config.yaml
hidden_size: 384
norm: "rmsnorm"
rope_theta: 10000.0
init: "uniform"
init_std_qkv: 0.0228
optimizer: "muon_variant"
lr_head: 0.00685
max_grad_norm: 2.0
batch_tokens: 65536
doc_mask: false
Each number is 500 + 25 x the weight over its row's rms, rounded and kept within 0 to 999. Layers, rows and columns count from 0. Numbers have three digits each. The size before them is the row's rms in percent of the matrix's.

# down: layer 2 MLP down (transposed), 1024x384, rms 0.0714, rows 121-144, columns 0-191
# gate: layer 2 MLP gate, 1024x384, rms 0.075, rows 122-145, columns 0-191
# up: layer 2 MLP up, 1024x384, rms 0.0784, rows 122-145, columns 0-191
down121 104:487536448478498514482515518471480478518507513531531505518508523524512555462506535523514480443579503446503507495475490500493517507502529542493496475525519507494499501503504503571500517520518511483499459497493528491446514468497504500464483487501530500484534494479512515501514481456520463523504525509469505528509495518515481506510517497473493494492463505568505500528543473464510484468547453465498500491532489502475503504533530516513499501497500488530470509482504482473473481503510486524488512532447439497492478478506465448470505491450495500472495491526527468506513536486487499506
gate122 101:522492536505455534488488548487519532527487487472543521552487533523475456480508522483436504451525497519526484537470474498535497520471485501513486482545520532531547487513528492486447521513477476495498495502529495506472499523518479512480517515523475525512475491487512504485480510495520532510492535490514513514540526518463470515560486514513495520483474545515482501456482482494445463490505543520537483481495515482519427551494482443507486488510482523539506459480490496479487493517527513526499515530546454521488513509548512546508502463500550502467492486488472486461502466572505463484
up122 096:522511511452506493548489504500507511484500509467498517486465530457514497555500486458490457512546509483507507519525540575508543513511542507476490478473508505466475531534498507469506515519471507525486516508507459502470470505521507494496479459541503484510498506478496502500486493478461461477448482497515523487483509462528496514519498485503529468466505540523475542538449476526496500457480479499482535526497505489494518489526547480460483509493521526501489525472501502478491482497504497486527477478490490462487537554498525481439519509493459503529521514487544502520450511495481447522
down122 096:499547502536478535476524489519506511506521508482508478530516507549476506440544515515499500468498471521509488490507518464498468479468439502499515490515496512466516479489511533532547458501516513515521482505518529498506503509462506537492502521450501500486513508491508479512509480500549536499511491519508523503502501525474520519489498475470476524524499485496557459493549514473503462518527466519517501480514499465527504486519465562512516521514478477534493458495539518491511529489447486537488522514521530529553481459501484482530481486495518537520511530511439512470524472445538520489
gate123 102:499467484504516531498518491495523514486529473532458537513482503525478505534480512514514512498489491520520483547516508499510508538486516512507523479510515453520471502476452505497482529475484506552534466521510489515480481501493532485510514487473500503528512469511530500470504471526502524479468467502480483508494511523484532491510477505477507496487519488511502515466540519512555484518495412508456527503511474501529506469558489519512573504501496508485554489468552502539507540490507519512466474500497491504489471430536498477500524505495414505531492441480501482470483551503515515485
up123 102:516526533473495476463502555484527526496482495462530480526469511535542491511475502491533559527503472490460545515445489545507540541512485496503493457519540515457503509479518552523501463531507533520485549569492503514539514495482459515451487517491519523477476448490524523508490495517492536514496520487517547487443521487482528518552431498507498512473539474469492494503519491520510530438492512481485490496476493505511494513531498484481487533497516472491513468478488509546480517488447478517483494496449507516517464460505566503503502498537481492484440507482516495544464502495472519512
down123 097:484549523516470473501495492532494466535503497525538502490507480507504462504575523536498499486534521515549469439512506480573530491501519517526505527495467460547493477483473471524525492495498486493512492509555514477523523509534526482513523481494459486508537511485483510525485516484536550511477491471493476484507471499482506548504524496526502531493494465479519509523478494478518500500488508448517524490478546549495528489470487512531499489480521519514472533492488551528497467530511479482529486506563545494498493534490518511479526499470495558482538480517518486464540515522506501468
gate124 100:445550482500518487500505473507498516496488530535541535483490496486467492468508466540503536520467477484472503517522466519550563476450547481496492500517473486535505474514511481499485451478507517471525532463527498496478508482494481513481505470507471523478539525505506535513512479491521535500527546524474546537468528481485523475516492527458503492491499476470482508458514514531536512507501465471495502513512529510501472509501512495499502504509512497504504476528516520526484548545481484488535531538491493498485481524518470489544501506495466475522538492510485492479516459486526505471
up124 095:505523497542473543559508487476529492508499491498500510494480511473556495501469478468492536539506512505452503546478477491529502495498435542486521522541465489516504504475492521538491500494480516480495526472528494446517488476482515536508493547512491531533517486512475509442439506493547464497510447463533494505499508498459500508523473511530508435513556494495489519487497474486462508490502499499466504509512546496495459483471481511591547510488520498536481500500506531499488529501510474509463502469512502462521529496532529496463522551514493512490569496468502502516520459483472463493
down124 101:480484487441517496464492506494484510512480546548498538502498466506461462543523439508526503478466496507502494493468497469501496493518567464466455512486496475439490488484474488470504486485465475556488523495484498511499470494525505520485441493457492473467528474493489505488536503444497472496501544504480495530501502503499529508468496525470477538530505503517469466541491550504507461542486488451540558481507460515524524505521465508515524493531494448494522486499462496473506498515488513451500518558521497483524504526508497510513510481510493481524473515511496489482500553521508465477
gate125 100:498516506494476500477522461506515501535498534494521491483526481503508506503540486521509490491537552493515498545483562488511514493507481487476496514507490513491535530547486486463530492507464482532551507502517534528496542475527487534502472532522528509468543482446452494514517517431446494495543526557513501512526447500509518520469455497468545491485474480471488520507471475483557521473513534463515562493480474538491519514504502474509508465515515497476496484475514494479484535484534527506486515528492510525505528514487523504470467543522492484459513491556486501467468486521445510492
up125 097:476486465515516501510513522520516494522476499466537514500510490504508527479480471499494485497501488465496491504515480518480513502548470484537507521492515471493497491510437503473502497502527497487475428518533459511530481492552469513552495487515506511515508501478527544540540462522527477501455499500529536498472519533479512490492525506542518460502480506491502528528559512484478542518475457540507494504521489467515511464495500540452493520491497492508511493485507516516510520507460483517534462501578543492497516492497516507487522501461481507546522535484523538501545527510516526498
down125 098:491538528490523541523453473475459505512501523494506494517505533491501526469485511513526479537534484495523495465488546484541489500452480495493474541495481482514518501533500470532524481468510510497513559501478525494471493517502517510474484515474509480452501503490467482517453515459470525519542483502489501497519492543536512457451487492519512507528486482533494507465455488517546469459510514468530529471490475508501521528511564497511540492486521466492475499495489465511483493475498499511451489554462472502518483536488519523516486513551475463483514516506494497499445490492467455487
gate126 101:483483528491527527477498486465502502518462503483473490513477505503467495490476530518520470507544539522513503452512537507457492503440500499496515479491532527580482486488503502519463500526543474497512523496479527478534537475512509514499510494519524449528505497430493503451503500500509464535502506525512538544480504519509519485527560530484513513476500502446487496488485507502505507533495519524500477495501490470498500508518474508475475528475483511525441510427529493496498484519513525478482482520544486505511497471466532539536484488470505525510510484513489507490513474500487484555
up126 100:497453510495498493482467531521495506473536476530487544443536534497471543486526539534553520507483496496468501474509504492474478510478481489436517487493515483512506494542503496511517492483502521504533470497501506466536532520526562532496466495551487488515518490473499473506496517482452480452558471510559483478501496488520524496483545474532525462469473466496500484482541490505482474491508482498529525514496528532484516490451494500494525520494473498494451485462486513495481482528510464521520504485571482479469526508477472529506542491461494530504464501506525505525515505475481522492
down126 102:502530488503547486514464472458501520527472500461466514524508473476513517487491454484435485487501519480490503493558513495476487479475508482518518489526491484534529510491511506511452512500503511481502496460474499532487530490484521523529511519478514490507524553498510480504509502483508517531514505485469482539498514474529488522530465555501526509526523541515505456523495514523507490504525517498428504550494496488496516503493502509547469486490453526509495517478507513475507507499491535515496524506447481507516497514504522521497531480494520496517471524501504513527481521486511501456
gate127 102:502511494514525500481513472490506524503528516525496531512501463488522522491507526503510520522501492489569527480473478532532519507493527531480474504503495529518504509490485470449488503547465507478464550514496530523518512489479498498544504490468522469497514481455545455550540537485509501448491471464457451471501535581514496483451494450500501493481498526505517547462503515488511523504529520496510510547514503529501499520495502454531474518467532499481481500518520519484482550502493526532450465510505534547471518505491434520494504511470472467531454478511522487505498537507535503517
up127 100:512495453509523526489469572496501479539514514464489499478523472502536472551477516478527525516518464510482468470489513476455484503497487500523505498509541491522524491510518467480530491469459478491507514470527477537508515502517521521444497479482496534491511498478492508501490476527483462493477467561448434506504464488487490514494510543549522476518518543532492525540483463475512488538511510517517469510488471507479512467490494505494504503527507488489527541483532460494542508531515496459529510490573547471516534499480497502482484481524497486485474521487495507467528469491473499500
down127 099:539543510487498483526493506489507547496535476515485509506502522537485538533464530503543454479489497524522540491548448454525488464510429486478524522503463443481520553526530446479502452552503514482507473505459521522486481502443532487488536491490509527507444473460487478525528499471518509498546511480524535494517513531511565493465520508498535533508467527504541487458519502522492500497512500509479508498524473504495503473487521522524484504484517508522527482528524477486430530498507538523509521474530500574509496549468507497553459487492498478470502490474506493519490488506527461509
gate128 099:492543475474493447513490508468508500492477468521451499481519455469506514496448541483509474525475570497539482471544449495457492581490462504477526468476529548481470524496507512459496480498525473487466510488507449535522517496521455504527455492482499513427480527505498516490476516534507523495421483487510521481484497488540469476462515486492491509519495498552524455514484487516496473517528480520499475493510526513530491514531511491471478544493463494502467503556532481488499518489502501447449527475502490469492505505466525488507513513480486488524523543468503457573466517462516480490
up128 115:498549471490478483501482496501483502447500529489474466490465481480461484463515466464487475490509510452477466510511514508512551500483496497467538500512501530485516527522532527523502499485531473544440513518442473493510503523450467506499467491524485545481481513489505454462503494532494505526525458477533480522476490484524499500500498529529484523563489493539521513487467513495467485499508488520497467529519502479504534505496513514534485513510477522476499490497540524487540466501485499420451469463499504495567500450457509469485519485464531518493541497503490468551446542497493471556
down128 113:508481493506539472479519499478542553499524535505508468465505506508471531508519516478514452520488459491517531523496509527531544521521475494506464547519501504453521468553531499503565492507511515518506517476491493484468483484512565483499531510513499561468472499499491510452478521521487496507439505455487478507462470504523520449540497503497521492512549506513445494489482521555525488445482479481517507490496455501478555545505509496511484513470492510508501499539515505459492462477474517518506497481506502515464512534484478502477476458499531477514488512534499538488512524507469516444
gate129 101:463537539494496490506508522506474450516505521520484502419500494505486501515513506485511493519562495458511495510494484499463465484452473540544496493538504452531465511495517485548531479509495494473507455511449472507532488519494534517474512469490478490532458484496500539513492519505490480505475514471499482541523458481501511518512502517484479469437503494526534516510476481493499550521506528515490471507482470493519474520544523475540533514512518467468481469500516519490506488492513495545506529513468487468505465494487496476475517504456468498509507527527540502513535478491494507496
up129 102:497536484500494509486500485465488465554513500544488514486478499495511506506490458524494547557510503504533505487489408496523490517495555523501495496508503503502499477531524459475497516472493536483476493522476459526468539493534504491485535537490540543450474514510471504505473497498509488495497504518566530516551527439496497507548517508508512491529475478490525500500535507490525526515482506524553539535532467510492509525507514488481491520519517490457532501518508521486544469485454522524512527510498542448509511496475509434496521540509491503539504538489501493478509471522457517520
down129 096:497487453492482490531494501495470486501507513478516502557495508518514504478536503494478505502539497530545510493477478447490508506536519491536522505473483507532492521485501514504478522581504454504484554477567549477527498479531510463500460527467528491512527509473520521502490533481483504480490514448478509561458496536489524457523518510550497482521523471520503489522498514495461490484518496491462454510494516505459537484517469465526509544522527532509469498486525476533485498520523505529512433521491496507493550491497471515522506512468501499497488479513473496477477539512527506501
gate130 096:514492491504438501525511481497484453519497533492464482488506524473528461493494500500500487536511500522517492532479522490472553529497541475501518528481479496474485551512455508508460493491505476518486492519502504458486541523497504510478444525449470521527493485510518448505513501488518571540510501492475493505543497483523511475521513471488567523474523502500498502504542481509471469510478522467508488504514489484499505493504507477494486508466554519482574489495525469510499448498499524488489500528509460473505492530506478502537501497505482446509541512498480493499485512494504525504
up130 094:504494516561463491521491514551500520493452499487465512509471514498505459473536482509512517503464504465520495520502506525480505510481486494500507456508515486513496525500510490525520452551430503498531483497528512416501497499430537530495496480505538449522523502489487500542502488500492540491477521496536502571520441526491519521538496487505497524512554483492508504463503525464461480465475477482478492485573484501503499466446536561519485510520494511471518492451505502520534476497456489490497529498495471483473499463456470512528491504517474474524460518522509526491506518509504554498
down130 094:468528485467516488520487535481520519522493500529507514492503488496516502500494475478450495479558523513483470490506461474459492515517513479536510472487504513472514486503494523505515540470547506502485512547486474541519476475497436458508488558535492526492488517539501447446510494481474463493522445449486477471496534453518492520496463474503476511521440479490516537518484472498487494531507505479561513501461529488530491475535489440567483512534487470490496481508513526476478466519537495485492467527515487508516500500507514493461493497500461546518462455501474438519507493489512478538
gate131 103:534503470492495506456533497499518480494483542536465464485542540533498506550531470511480503449502515524504529477528511500521535489520502542528472484563492535547521460492483497512505542447493531513501478529510482506490490477484505503498478471451511461505494497485497503531499486493533490491496507465481460481534523521503519481529492494543458524504503487499511556507495526475541462515536513506448513528502511513512463535482481465486522500485494495483502511512464504459494489539472526541525474497491501420487468510491497499511486462502512534497484488514509481492500505494539482513
up131 102:500563496504489539494539503514487501488544459515494497484518493530510480485506475478492521505502521462495478495503478487501495448458514518523499504571494518506466448488507484540442508479495508521522489562475487582501511464484504507509475446504494505531478484496531482497499510489512495469521443485505508536532465525484498467495492491491506529473506505521544517493469498500483507543479520496492516556528526490510505575527506481479467523498522499528484502476479467477480548489454506557550496531476466456535434506476504521491498515483494495513500485515515472499496483482464489526
down131 099:507512465447536434507485490497490528443511528543524501518478472502491479483505466471502540516517462490491485509448494505498535514479505487508501486481532509507505492513496501478507485514518548498519488490526506452480571494528540494521487500509482502504528515472482486485542501479527527527435488501497501467500478494481509504473490530501468470494478505501478517492450531505519483499490506484553482559503546513472511483456496462534512508481485493487522487528469534486525472472497491510543482499483499532476523512496512497476479446497515501491505511486504517472489533496528487483
gate132 102:510547479506489468510476485476444528492477514497520498517503467515488497483497456530507497477469526471500497466473491496522539517485495529459451505463490573492546450501525521493486489499461515504518471518471488486466450532540468509547532499500505481510484470541468496498517533499499488536508501465461514509509441521470472503499513491555488509429488503512493474525461530482472539442517490497465502526485535487503508488496570488504514510457523489480516502517513447468491516537553511503471465478519461488472481512500530511484453457532496513478478498514480498530483472501505465532
up132 101:513508510538467532478480507473514504523538532519479528506496560471520475459488524513525475521483496599485499510493490533498458505515569497516509506507514468519516522521512539450468489493464489524520494452507539511539495496494508504504515472504518447494491435504474490464495469527535527529521511521551491524513504505502459493516486491488545497540519587539470495478475480519484480532503497502498517552502483519522480526518516520470512457542540497508534486463457498517494504468504512506514539505486483525497515468478508470515533526517518494518527504449523529494530503512452509520
down132 106:491488459515524462502477515532483496483509489512517511517482474478419497504504484509502475501499520447522536475519491510475535507502516494524511527460530530503470446466519529496524551485542466446519501528500510485505479494520552511530519487511509527519492509455487517468476527487486503511524500495504499524565511504521497544529478459484509482517536537489520472464485485508506483449492503525472490502483494523515475523547521441501510508497455541461501520468536511510520493513465534519459521475529525512494535516489502518498492547505521499453506504479491535524508467524463514547
gate133 098:518535545442503518478488568483463446519519485501515500517484516470500477475498533471510495514514474503506544535502456479445507517523513496493502502515517454533481496502516492502511467559540493488519440528466465550520488475496509513537502500467526517492480497504512512520496492511496555481483483489466510520496521557517536515526493511526462525531546523518541513478444523488504518468503460475518512511526507520501448514496476504531478526513462476501513487516494488497499505524523524494509512491508497518502478482462523473564462507498501516497504509520442510527499541475491468478
up133 101:518476474515521495528519466511483471507488500527476501459526530470506507506492502512500493504523511475522478519475483524524501508485469503550491492533520503504492500520500487500505514494516513447498490509511514557453472465533493520545512503454503498450544463441474492472513476535531474508555513484511494572516460469508501477473514510470540462517501541531513496478510487527437485478523434511448489510509490471479487520534498477493530517462517496508515510539518534511505508532505555548555459509490466507461467444519474510507515502497499510510493506490510516512489490497478533500
down133 097:525528517512484477477486523494531510511531520510461507526468505485512507545501495485486457443500482519476510511522456487483512421483531516479485527533499490482452458469497448525478434499458468493523509492471488492542503514510491502465469507493504497472459541548527503509520506478485555509469499519491485469510531541514512511488517526489440520488528483491513475492511487503529502490470559467560476492448527527512519495481520485493491517531446483506484485513480506515475480507514491478515513484495517528562478532470482484516497473495514462517484472498502484517524523500483481567
gate134 097:456482519504489520452533485468516518547480497493485501527473502492500499498519520495427523532546526490504503452516454464520474529460540515481485508493503494468475477513501511533487504497461556514510482518520536491500535515509482460490470519512517534531449527466473507496491494470466499536486500498487454450516465504475488473540487474497507518508519475515471487473487498495552553480509503475489489508514490530450514501449525487475541518494498505545476556561492475533475486473488492510514492476502496492444536492483463495473490480492524489512474452520505497524554520556490520489
up134 099:514473498562507497563478482492494480511496455512532471502512483530531477533504530499520506534480484528536473485474488516469506474482469486533521531491511504544468499508502518508523543504529541500541529480459504497481503465485485538519499472490503501496549505472500447474481476530482475470495530511519506495535501536491527510509527544536492517490475496478517495484491504518483489528535492484497490507482490471477467471526448523472543519527474531517528575462506460495475482507499533486499508527577495513516486524502494528489477542497511543518478496504522527507451478502507461508
down134 094:474516500449476473468521511499547504512486533461507490440463504489503537476494486492478508486505511497476501486520559499506475507486517492476450521550490499440480490487531463528524519521522479524462476483508499516501486507550511459486505531503512503478491503489461545504523476511527493517474495520496473504488511469509471507492472448479497495497515464512501510523508492473518489496445518512475491496505519528501534530473527518502510511495527466467500457538486512509517536500475471497462502462458527501474501522445504482468488475520487514494487498513501502537528475488511525482
gate135 099:482456488482535537501514540529517507469480469534487456521514487508487519473457475517521554506514524524544469530487494493493536536474524495524490470499448521483461456478514463531469553485497523509485508447513471478469494497498474447486513522510477522516548525470542545468502547554545487548450498460539486521489500483504501499533544481516518451470488511509484488487479493486537467488492515469464511508501533495507549505502501497508458522524516521483501529499501509481495532480483473517530504506529569495473519507502559456498499498492469504505512490480511495521481499479514487486
up135 095:503507475505468479542476501521514481502535495469436484517544514504524500503511443514488486521498520515470492469506492498453502499453501529513461518520496507519478478483426506563525520521495508462520482546511476505526519496504535545508550524501498485531492511517505500508459485500492494490475513485491502478488519523505518521540506477487472502446482479462524539513502495476475471482524507505529491519507508476525515507514494519562547546463474505500458509490489511512534491562503532486486511473535485515539526482489501518488491453491504565519483505528483501476466475505484493469
down135 096:509521485475509525500486500438529507484470525507528516474510485524495479525487487475506518493505487527541504489510500495490509523535518494473539511489514570513510533472495469472469508500475520494523510443460482510489498473456521479507469469475511508482503487443488498478539519514504510510525526475466479518533461481505503481483497482509556493523508566484472520487482488532552460495512497523473522477500465545509492533489518510480479451564475496494520503495471519474486494443498486512518494515510535535483482488484506493508526492485460473462522480510542498514542487504524518541
gate136 099:532504457501519523459485513482502544488518495510483499450498496516489455517513443523530523502512526453526504498481489533513521491500513530447488506503482476536487485501469483542513525480479491457512463504509464453478488492470502522492502513490502454501482512449493515457503482490518511477503487483510498494474477526501523485471469495510473470490489489514510574470536480484524508494474522464508458460519470535539505465525555457486535494505506555486479500491517503517540524502466505491495516468513511523510488490508516486527489535477541531494508491495531481469511538511546505518
up136 097:515495518488479507530506509454497511500498484524485510507497482470485454517450503453504469523543487479466563469506517496494468478507508505527496497488527474492506454486479484496496541485462485483461516501516495496498478505503471524508450499468492507498523549492498505473522506522432544498475531491502508520465473538474510506504425438497517484500517470484455520461429492498526502500526529488495474464532493464532503477553502486528542534499483519502526479484449532502530502525502472494527505555475507481526520462455507484454480496466516485527484505506474480460465528513503535511
down136 095:498503501509538474499507553504527509500505486499528476484504539483515543514516492482487515517463519501503455508512478515454443494468507500485493482451494540466526500472470490523476504527529488535526526508486478535478535466464532463469485486466467508482517461541502455541509486511485506512493434497483488513559524505498497554541567510483479534500464531457477461512526539473495452502504436510514490511488537542477494529492533517481475495522496438494495495516483494497486480505503517500514483521494488498509492534494511493496489496523471479544491474510525543524452477514469464507
gate137 103:506499509489512454498471494543465512460522478478523502524492506500495452496517496526499464537550503485527483547497541519536508512463509490495529479518535475517472507493481550510491466515477510530482545518491490496465456479509522512483536488538502514507492500499484482472500525499497474528474520517547476535464477521502525508527464517502544518517528517501512513489511504479468506546463542479506497460477490470516475548468490483479507492472512496496527511558432515510447496507506486483493493485453493514522512471491516514498525484530503509506482485533520512534462505469485480482
up137 101:520515469485464489537517508504477508507518495508461548476527528494526505454499496478481482500473489507492491540509555510498493467514439512506491506529508475494500501474543518486519510549491504513482433505482467524453491509504501489516478540484494524506506481505486492516529519519459529514507487514481534536494493507524519500500461484501569508518495495495515494521548538503515505527487490471502468464504429513491527547502493504483542494500552498481491496548475518543447506520503488446483451496460534506517519476517483459496503520544489501521438473491511519510514498477538487497
down137 097:465536521509527516483491507493559542505507504527512474536465444494439488481479462524504534497495468502469484487486485473519509469532505500502485533493500514514537501489480460535514515431508472494490539483491520504462532521483495478483477496496519535544545503488494483516497487504538534495487491498483484494508485526510499528459513493520489478500468526529471500524461489460479533486501455525489510540497524523489458548509488525515488507532495506492491550464561472489509487526512486531471462467481527495508526514495541514460481448424517501449526508507499496525511457482499483486
gate138 099:526469482484529493502548477498501500489466554506500469545483493543481440536516513538511539498516490500538504491462511528526545496503539491467468494527491495494522459505503498531542498545504447547512520483498528478524486472488447489492487514480484555495511510500475506503503508511478485540513447509529479504489489475525527490494449512483523462457478516508492517502460480469521501499498523454460496465482532542543537485502525510481485473458508564525496523493537491508494495486492555478497501537542528522512513552524509513503535484530499474516480520516518534498533484474482530500
up138 101:547512498502488501478482452518502504489490537502511516526526463483507435490505485520485569494518490476531516494485510472534518515550506518498484508556498537496527480515509482519509512524524522521513527526486494548486543525482455512435538448493505542487514498523467482506533496500538491524499508481545531515493507505497544520490472514521468498469517521484489536456472487506521479518460547500471468491480536490511521476467534502497496479505477507530490497505542496491488536509507518487480541495524497527522508482492506534497536530503501490501518548524526542476507529499511550551
down138 103:494475499488494504499504490526503540466526490470546563486497482491488491498448516483542499559507474511469464505557486515506488504473425501479514497504496485527477532522519521485490500522493522477461481508491503483476459534537549501523520499541516481497514533493523498476512492522480520508504558529490510513511492479502511478497492488514509501454534494464514515457543524521490477468469467530516489506530497482479475482475473524474521541530476469479536497522513495499510528529488472509519538467490485478522537476462511434484505498537471524481510487498458482507472522478494540497
gate139 095:481522511490509488512502467495522518485481472493486521442484445509453534485487464514471451465480499487530500482534481475434493512514503563484523477447473511502518516547483487550467481518537467484512546471494491536471495486508474495491475477490532531522525519492487548496461513481514499432464493501494485480491475485525463479493494502490515446502512547538500541462536492485463503497483516520493495487551523482497501482491517491487482490493471500518492504542514522524458493468520523511503548525489469489539526446451509499491500514515480492515512572464474494477501485548473498463
up139 107:512497565515490501500503501490534427531501470504466509425543494505510508485511450512510498513486493463510512516519498487513502486507514515521516451506504513489470492497513457544459509511492508498488504509478498509528489456476484465539467458492490541514541544459471529506481460449463510458492496475519487484494491474509516491502500470479505508513509534489504460496527504463480497506443516513501509499554533475465490498482499479493497465497545504497491541517524491528530477502490499546496550541492500476541499502479471458450471505559485502464560511523499509518486538525463494484
down139 104:540526500507461514484504486505483453515531483487494505485458512483525512499524501445485521531507495502507511452498516510536525520534533476505479496556510489463472517537528529468500472456474558479498461553541567485530490461510481540504492485517479506509493482487496474497505446461502491539502546489498503523479513531504473511535487474534505488524517458488547487522532535513491541536508508513475566494501508529523478492488503501505524448522531499465516546489528516541517488464497496481513438525502521546501514492515515495512494478474516498503489489505508464493504501536469493540
gate140 100:498499476477462471519533528518467544471472526510496488545510548455510503523463521488487493490483519502514477503456500460452507523534511477469487497493500505512541507502460537515522510447468525534504503501526469485507562456523539426498488526505473553512453491495486512491492515517481511523513511501497446510482487473479517454529488477525483480479520518531520503492486462488517496523518491503521497485464474508485506513511551502501500523483497514497515487500462525529516549516492516520496477474522526500539554509525457521505495500455493522523501420493521509489529506525462531454
up140 101:494527464484531483487482512503471499450490452509499522525491552540496457519528500497495451476508506512508503472496508480494518482458534494504511491504486538464444525493443467494565520532488499487497522487489524512484525490471467517492488482493489484513493531526468490493515552489527490489531480566436558500523491450496487465487500492488493461551529457502507516502495481453473483511485529510419527487490523501488510513485460490505516474503479482486550546486501501526516507531514464527504490534516475495494499488513456512496511493519509503522502509523479485516502521533468495463
down140 095:522517508542464488493508449485468452479467545468504509480474486465526513458506470532477493508495515533509530508490501520498499510547497519462466508487506454540508468510508474526472488479506514501486476504505474513486475496533490474536497496528499467532493484482497509501436465477477508528496504470554450485479537508506515514504520469539471469440500485507506494526505457538540486516506471498573536520534512495527462488542560478488484546482485510513498479484498504496484484503524550485504471489451534496504473544496504505464474499505518490527489498519548462482480497505534514505
gate141 101:518538482511487486434504505545480473511513506531446483477520477500506471469504498521511509484497473479504524490496473503563515500540520488484515508459516521455529512481516500537441508459487487527509510473509500504473517487498517521492499503516482543484492524517521486538451525481472484550460535480496494500511482491533514509491492518463453541463477508478474476479477514530517527518450508488515465497513488514500523500495523518497491492491508468524498474504467507486524492516525498526518498572498522478487551531517530511492464514507525523511502477461478472513452496504489493532
up141 096:540534502512467515428530493531534515436538531521560487511521510482497438481514532467481499478456497505516527507524529489502517490525483529492457459504476478504491491505526482509502504478517494507508513493558509469505483462516525509479485473444481498534500489475505470507486508485510514500533535482495510471482528520508466544520470463485502444526498456511480515480505515492517520523512510504506480521509494543521481474528418493506511479526529495489529493535527501516523523467504506510532473464537499510500544509486513506558523514476466525499520549517497468516502491504479482542
down141 100:478478498519492500530517501494512521561531514511486508525487495515556518503495474497499482508496527451486492473492500503490441523559531485529507528516502508531512479516492513498469497515542534507467487483505537564539528519462494515497482498525479494479531527478498472543520489524525491527510491478524479511524519494500540481466556523460448526503469534492452447517499544525480503495521504502459500526509502505431498522498500515486524509451472524490492505526482465514480511537481540507504489516507494552534496487466540503462536486513526488510504504504548524504509547519503521507
gate142 101:505514505513455522519538506522490480489486466485543538522474522456507496487534474475533472532534508487557516466514461493513500499510473536501489476494483529491539517475466516511488569465526490533467494495482503531469451488506510533507512508537509515485523498513521492526454505528478486515497505489519498515525490473538459508471501525452488528467463476506500488493479534504505500519488505497497433447507453512460480494555504505506549526542476555478522494526485450500521494503539526508488497468493466485496476494493537505466479505490483476447499503498474486471494480506473488448
up142 098:530500498482522470456558551481469510485524515509461456471465539462492475493483518500513476537472462519478526505466506507475523501531503509566498463462498474492504494458474525526451483512495492460497459508492485500532479494503523534527554502513432450516483491521508519506548495457466498498521542541506541499472500497493550473508500481465458452545469524467504501525518490476454561507474460483464478510521501486511485484471531512501472520499532516496491491556518486460510489450503533534532481522493495458497488513492501509493508481484523495527486464508516506514473467490526525490
down142 098:539479506492481533470493459496527533514476504506532549455558488481526499515508529509528539519527483457485529471518499531517510515500459482471556515523537506510474506547524479521552503479506528522539505474522485504508514505492497480477503537529569507502492505474462456470472485524509515490494512522482505484529492509500472542502471501506520542508535504510485527462506493467509475479530519521548489505480541532474470535492496497538501495495476509521534497480465493460502479479509461481477531541498500535498542511473503495522529493484517482493516531546495485504525436497473509525
gate143 100:557484483495524491496512524512503500451539519513517504510477523495479515489480497495535500492483505497508483482523524534471511501505554466546498455523484509502496450535517502497535500480527488481529481510465520494507491510474559532492519518447476473495562536521526478496491509487533475524538469499501512508500501504461514444529480526504468498483523529558534545463521536498533510531530489488535492558480528516531483528478485463514517463509495497471479501524486470478499536513500508506517512532497505483516515529460524475495534520501513495502503468534504526486453488497502468489
up143 099:514452484461482493499458498539508531500502509498506476476502512507503567553500468517495520504500485511522511466501512477486462488539516500459446514555486506506546526524525500502504506523489476491494520478486486484504477512493481470479510487520519497477463561448491476514499494469443500531578478538459536519522452488517512477452505523530500452501486519483485493494492523453540491496465511493490494522488508481459515500497521514491515499537463487501455509546521497506523511468506480470522482464495483508562524465504508517480496503482475526505447469474513460522478536525492474465
down143 102:470518485535471526520524502512483512522509450475453465533523543462478510519485504466492515477481533517460511489489459497536537519488475509507546509518482481490496490438485505508506528493503490468518467444527480520538469536476477487547474541534511478499466470491516518501546510504492528508460526482530515484516514488526433535510470489500501480531512533458486503518467464519476515484517450496474485486502456504474520516483511525496486519505481527495525499496529482524502469533467475500472510504453501529458493506517494500499463486501454503480500529504522513497542462474439520508
gate144 102:487471544495511466484470473480495506529506477491517454518455538484518515531553521510527512505530537498465508497514506530493470450474489502513504475461450484488482482454450512510469501523484477532481497481513500459512501473487521498462477480516494469500472481481515522519484550487517495503427476527555516503524522533460512500488465476492498540516488520482474494499544498506467512526506474480500512510523494517520484469500481508504514470494473456507528489487507469455493517485486487550515516478511516441488480516498517474494526509522539505522503500515512543511483501495514515497
up144 103:531492542537519492523494526497499467513496495463531525473504468491501497472518487502468452476488492484492498527555504484493537472494503467537494480511473497514499492502502526530508543495487483488487454514504535448500502517531452500535523515490523514501494515472534483468480478515504535522573477500455476499441513513493463519463504514479510514454461461487466491496490521511513510496511529553523483505432534516498517528508541489468519492464558496487499509503477494519500514502512506511501489483508508554512515496480532520496532503522465499512519489519517445519500490502527540474
down144 107:489471504532499481497462528485539514490480513533493511531551518517547496476482497528481496502486532500499511504512522456528485500482477437548491536469506522509478507532449485514530483447474506534489495539501515471490530546473464494459481492472469486517490497496538529464488521517535473467481493488553525478449509528523480518492534474480473514482472485507495473504578469480500513508519510510504475487473465508522495485498496502455526508526465496506475529490507482480492550505510483527508513489484521492491493519537472456462513517484514474494503535542575480534501468490546509525
gate145 098:506504468491501513524512495491500512511534522475467450494481502490523541502533482472477478495460504513527492511507502495528452496480482466543452513510501509494502527509504533480493557502475522505509475516494463436500487501480503499512473477525501533454509484497489502496444462537476507487509497533482505517497481445501466523481472470500524481537465492503443544498499519464456468469527469538485520528516490496489533508468444517458513495497467520523528485486532475514481507511532507455477495483499479532513494482504507507465509525525458536498520508481492512476430466493480488531
up145 091:490499492463543475523439510501504511537471463492503530512482500485481545473510441455508483440492549523487494521515480526499471520464442492436471477474501516477537476471513491448522512502470567495492535512508486479478499477524527531495454507515470502496533491487462469459502485543465474494520510531500504501490466499547477507504475484486533537514478512503479501498485500491530506496529467465513501549502520510531516487481516482527516512484495529507473476523505541506546504496508487518476484514504520548547519510540495471509477502553460490541462500468534479477457519494490557498